Each number is 128 + 32 x the weight over the matrix's rms, rounded and kept within 0 to 255. Layers, rows and columns count from 0. Numbers have three digits each.

# layer 5 attention value, 192x384, rms 0.0628, rows 119-127, columns 32-63
133142142103124133044190171125078136188108190142077140110091106128074101135079166089113067127122
130138103135096101130128146114089140146139072102111124136149125122158142060127116096187147133143
120131158127114122135113153165086110204115121092124157129151150125107103147149149106134130121108
165126100089157122152130072101086191152129206136144128083113164131080146138141092135109136101132
101108228119147119125144125178094060049100063105110153156162116160159094158084097137137127120144
140143117110127124130158137156185173145137135125126121126152092117107146118134049139081102097159
147153149110112157101166085057149093082167129218167116148077103055117086105138122126124158116148
153173087125114154154146064126144125109158141133101157159098149154151141097100148120125173142130
126096188148157104081105148145089114153143140159142158162135178163109129142144136119149098132107
# layer 5 attention output (transposed), 192x384, rms 0.0671, rows 119-127, columns 32-63
154120078106115064145169179095158163153174066133093108109114088136104113094132103114185081128108
163128098141136141137159128124102120108101122099120129114113136101169187106092173055114117105138
128151139099145087117104154121122176172129117142128122097124151092102098152174144138111155190115
133095119161165155133170137071129117147081109161180151083135146131111132153141138113154122113117
057118138131176128083159091132113114123141119124104140173134134118142166099131117151078067140132
171142154144105147137135120127189153135190127154075121076147157129096145192089089083144126141150
154117146094119159071145122119123062116209132190158087110132118076105124167108075128131129093143
122191148144092167155156101158113100106125133111103173162087138151159137081110140172140136137113
185071134129146120108104174126117150149164116210127113114138095126157135136136169169140094135130
# layer 5 attention query, 192x384, rms 0.0471, rows 128-160, columns 32-63
116103124110118115091111127137135160093107143121171121127160126157160125127112146135097117105149
135125145114109128139176138093105136144196090125066084081086143101142164101170096122157130095132
149100123118095141141106155093119138131133112152103110093100115150120099124140134169130136112147
121120155139136149140129107129132138140172101105118133146109175133110099126153124142129115120148
112138092114153119110147114160118141146129112121164181145146137131129163106138118120127142160110
174123130121112145110130147119120138111146118116135144141113150140152071135170113145108151101127
139125127122144153124155094126100116085139113108117106124104156130151115126086149119160109087134
163124203153095132146131163154132171147127121145125140141118182176034039149159134191163157105072
174127128125118166163193095130073066068181183130112163140159093146129019105130165081181158130111
105165079115119105159135137132164137098185163098086126139116124062158184101102119158154136126128
164157121124180112134127119102159098144015101098076096105160062107095077188076124167102088113162
143108176127144122133114136119145145102162152090111148124110168140078125156168119115122141148141
143151096117140128121111118075154106175114147066186134169061117097148116155060107138113081116097
121139133080088113129110133134075135105150096139100162129181118101129062116134152088138145119121
155140096123091079202130165131140136140130064145105156086076108128137135123078127116148177077100
096145156156178170152161200112100122155150148101146093115134084139052164172072125188122181138137
161137146144141110134125132096126146170149112174108114083110157119137121155123138109180142132129
075157131124095132129154154139099143147149136107081142118123111104140128102135125115139146129116
111133115142096165147148141094105152178188122124070147071084152114108136078144111156140134106132
126134129118117106114140118142132098086135140131146135146150121117091135181153097103096164130113
109121106158128149097106126160118074167058119174159134153216081119125119192093117134127169145145
156131143140096167143119106115110145183126133153107090100088137118097164123149105118109176121123
182111153079114147133118057156108081091177143090097093128063161169102094145154136112136081066106
141105136150103143131153123143129119105048124140140145100117126110175156095084154114095119162117
127100147155064056180201155130100162181163112128116103176103129121101146148094105106167161130147
137125122145153081218052116177158186127185153163091157153098115154105181065145150062183173164082
134100110129138147106137140081139127148142108170145076095118159187099157087156113101182116144181
150078124139141093141128118104139138140169125200110126124188070141110111103174161133068100153110
163121124137110085143186128127085109121066107108126138107130138151070077122070175105120090121086
155102134165126119155118124151177149173163119114202152153197151137131146157159125125125125075120
138155128144098124133119107133134094191157101131128105128141090125092130119214087156126156154121
171074085154098107123057200129155078137092143096166096188108112129105091159113135112092105089121
057110139138136178055142226130093126196174201148145129123135164146150103181090107161101133170168
# layer 5 attention key, 192x384, rms 0.049, rows 128-159, columns 32-63
116098118140140113166128128096183102118138148159161137145129124111117151140149124110132156139150
138147121105123171118130124177082150103163133100121146133149127169147123109130150126139124110138
086153146137138127139105088125139113127130133141109171136148131086127129119140159143108152126122
130130154089068141131146137150094136075163129092142112094146163176155118118148148135168067076111
146128111137168087096122178075172131183133146182118079137111103103156161158134105131105197147144
125128125162129129182127064096154065093104120147149173157136120092075073141106121116161145089119
137157159109054216106191138165063140046218104053117135099196165175118045105198124173162096078119
142120137133093133142112056129146122140127125111122139129131143134114136173120133126105128116101
109107122090152107151089082116149131136141108092123133149133134103159171106174142151125119135133
124164070170156111132149202098145086168173132088151109158167116092088147117097092152172159176163
137069113147144138159098122196148123133086130132165162146150099092127154182110072128122132151107
124156085129156126139183164153114143125151191153129172105172102169085098112097156165113114115108
140155111116138106089126133159151172165101151183137092123081192170115136109133098112163160105154
112155098135168066117132136119104135150092117148185135128138093142117135138144137116115169161133
133170065135113135129124178158094184174219082150086145074141129184183063119131137199071165091079
127109140121140126129158091119164135148169101085094181125156198086105087146086146184157135128102
078137158137168138113120169151130111116140131117120128171160109125138124125142125137132138152144
160162127119149140130137099115126101124108114110104146089145142147155130132118138154112079080106
128153148110124165108149112145101117111142122090102148106120129155158119115101147119164059101136
102101139130122119121143100106122126115071125144141116142112146110119080127125161140101115096121
089127130170121135153100112087135128137055150131113125167099123091143118129094105093122110134136
123104093167206079131124151089105118119099153110105156143105098093180146119044140109082157164146
123100153139112115132126107117124088093137115118152157137170129141084099135141121141157120104125
138113134112208140128113160156136155155139183128119056187122119096088199180165045169249169209132
139170125111170151142204198122087123132176173088105148107150115179131113097109166159133148122142
132170149107134151072187199130088111092154128137082106117140114129160056130106154144095130109133
174148095169163063139138169121128147145150149121102094086097102200168155121081107123088108139157
156110097153169120127105131127133154173204130103104167107136115169113122156105190110124208146130
174135144165075160165113075092192142113198183130125115067091126076145097111169100105124146115114
104085084095112098116107153186138083110165129099120182149086089143192089121100060104112141136113
136148146107163125065130147140136074131090102154182126143087101130159174177105045130083105153224
123107084153117141145100099161132154109141126123170134103102179128105125095168149111111163146078